python train.py --hidden_size=256 --intermediate_size=1024 --vocab_size=827 --norm="rmsnorm" --norm_place="pre" --attn_scale=0.191 --parallel_block=false --init_std_o=0.0 --init_std_up=0.0289 --init_std_down=0.0 --learning_rate=0.00149 --beta1=0.9 --lr_head=0.00786 --warmup_steps=213 --doc_mask=true
Each number is 128 + 32 x the weight over the matrix's rms, rounded and kept within 0 to 255. Layers, rows and columns count from 0. Numbers have three digits each.

# v: layer 3 attention value, 256x256, rms 0.0928, rows 7-26, columns 128-191
# o: layer 3 attention output (transposed), 256x256, rms 0.0934, rows 7-26, columns 128-191
v7:122125139113123104113124072126148103097113143136179152143089130111133119154116133109135123139114117071131106099114139116150155137136107130131128134149114159089131131121103129141127143130169109
o7:080161100170147110071150158140116173114134154144151107121153164105179243137143075152147133038118109149078146138086076138131097138132127152182105134111127070123114108147115099130085198189134171
v8:135091115137157146154124098125150110184142130198102111124088100150062131101145146111139116106146105122083153129119127076146182094063158135151114129124121111097080134129112105155097104134151162
o8:133150173141179148189101215160128119173146139135109112090080075186052119091149163093115136106150119095046170111126153089130121119121065190157147095138153095040128104111112155107099121133139161
v9:140117136079093132114180089119082135131146121149106087059154154132134115132131128113108112193081096069156167133135085112097171140150185135108070111102063131129152121156140107127134139100149086
o9:133068159099112150110144132080116100126114111168143218111162179131125082131066067169095137159112062119137147154159078127172117156116126079152098147073175137089101144157112096138170121214135151
v10:119123127119117124141151123110164082154103128205100115130178203131082110133121141126113182145127151136140115119134132084124090162148150115123119153106093098030153024096123159147119148098130120
o10:162077148129131173137138126113119143130127095155140144133096170081128098179127151123151035126131108120130130125164157103197139126158124148157114125079182135096122094090109187139100078076174198
v11:123134080206151125117099096142073147124151152083102188144119098079180142142150143140109103075089143080150099095129143157188100130165146117153069083156179160140090144150127112104152130126139143
o11:120139104131143122109145065149118127100161169105085096117161164153193148093148074156120139142055148147170106127111113153090108141128154148101092132176143160153143139103169167088123100127112082
v12:157157142047175142143204128143134127160176118155179121084147134189119172125092120129113091113138082105137138097118103133120062150130109111145115064103136093161098129103131094129079175138182113
o12:092182128116070157167094107129141122187120059137149145144190187173177124157099144109135121179097122093135136088176161180119084131069086146112107110140153118092197159139104134083168145117100124
v13:152128140141138156145148113124117089172102144158112137112136121109109134104154167116110153136179135122131183137146131126125069115111105119119178175142154131148083142074140132129144129092116108
o13:149092153201132161152147165129116086123167093156133146134110154131128140147123167116127069070174191075078157125147185111171113111134117153164138109102161098090101150095075135180169159110124121
v14:141144162112104162125113111128089145143133135200168126154170200124111111138170104116137102110134117076179175087141109120078101144112171145161173130139130092113106103116097164119087135096119139
o14:099129134133098138117200131117109160111131149207161141109158200096084064177111140106116102066146144118158181098129167053104093146125115130170144159135163195099134138115196163058114127168160106
v15:139138152124041143138121165132180150151134143096076109084157132123169114127122146145152143134169094125124157112140178113134160111144177111151101108142038105121113122191126140150162113113180093
o15:153170101106140171147195157172117165162135132075138080166216158180163103124114058116096092147129114150159123144121136163141128150080099148145047116096133148157116159096118180128182066151146108
v16:150103125164160132105065194151116109163103101187062099129125151146107179114122116137124136123139155134158155117126123131155093100122161138126103134092031108099141102144131150171140153121053097
o16:103132135125139129156143111095091157154133173141089131146171099166115100053135148163098165108142101100052133119128160123079081116128121167186164144163138121183121086091145129149045113136167116
v17:122141118093080167153115128130072139185079129104093107170112165155126096125128143112149173106109111108122144110153088096110137081148171107134098168239126140107054115158125104111137112138097091
o17:113161162125072134156128154141091162135115130148128140104120141146184086140178156111131126057123117170196086149130126157132136084160112152157082172159197073123052126087076132092133176134128083
v18:059082116178088093113121103156125151132080171125113091160072166115159121114123130106139076070115136111176132120110132117065154139097122071096148159151102164132132149134064090142148177156131108
o18:136132151163185144127192169103116186102130159126169153122092182124126149177156151126174103092076138160160097170134135156150141145104091138159154140121170114189092165120100157108135160144075130
v19:100178122181154127086090144155175137176133146097148137165134103141094123097098125167122220125179122109113139112091083146086087155123131098137138148108131093133120057118130148103138126137053181
o19:129150144130116097166104156151119141118173137067151088109120107127123188169103151100215166123165136183143126067073154137114108112163130140096078115129111129169163123146131160056136148113080116
v20:152070120123086115152112078098112093122159146139177173103131177114129121132157125184129122129129142140069135130120103111154086113131122134112079125094176117150123074106152224141083114101163144
o20:192095121187129110131133128101096084148072056131126177128109079120145182120100162149176068159128147161065157130173120118164177157093107100106133101082152168051167113111135098129112102134113178
v21:116179143102122124146157107120110077091137127105150125135129147127187112061104094134151134134156148138102060119150145156125142131145165137127147143109162117129105136130116145125113146080174148
o21:168100113127121123155139078145142057152142143124154119153161158100181152085120111148090122128192071128123098085164132145150106128133183146064099121143150156153144090156082155144107105113117159
v22:111127194166092110128098093117158128104138132168160157064111156122092150216124124070117177101127079159177076134137105150150172206100103082105159120088122127043114130139122163105174178163080142
o22:173104163134126100140112102096104132118132095221067130061077084093125147147122139109081105061057097135091177142130123178154164168085145156105187128118121127171107076133168133079133113143117216
v23:165107176167128133118139106109160136118142132116110123147123148165114135151139130130128148117124125075110171101092135129110119161110147116163110131166133090141150123135110098108156160104114108
o23:107094077099124113096157056128131213135127078114176098122124133108132187144116116162121088181049089118079121107095120122154108076070153124181099169142094116129141155160127127126106065127093123
v24:070137134153085168129141146151090103146143107123147152061120092144112123108151109130118165156141129141172133080138113135187132080110203108143065098103118180124109113183157143097100168165102156
o24:093173145145092155155200061208120159135085168120107125200108161169159120114131057152149094128138181059108159158142131172032066088090125120125107126147119062173067095077178147133171139175119154
v25:112092142151145144149183123124103104085154117145156113085124126129128093090141102140136114109094125135124137095138139139150130068150124164116209203129171109157138112127092122126087130091131139
o25:152103161208146175099081106127096132129153109089193145117157141130116128174129118118160102150135098092120108106145096087083125145157142109108160113132126151105097137133127105088083134129135069
v26:141155160120137106176094143134145164036109150116136123116083106116131089126210167055158110096123151154133161148141155163082122129141115115116189131117106106166148193149127059159178113108095139
o26:159091155087208147151108110103126130093143074124119145110091083127163147122118172154120130101092143082130066150144113130162196167084200143099140112165141165122178159129143111127137165125123078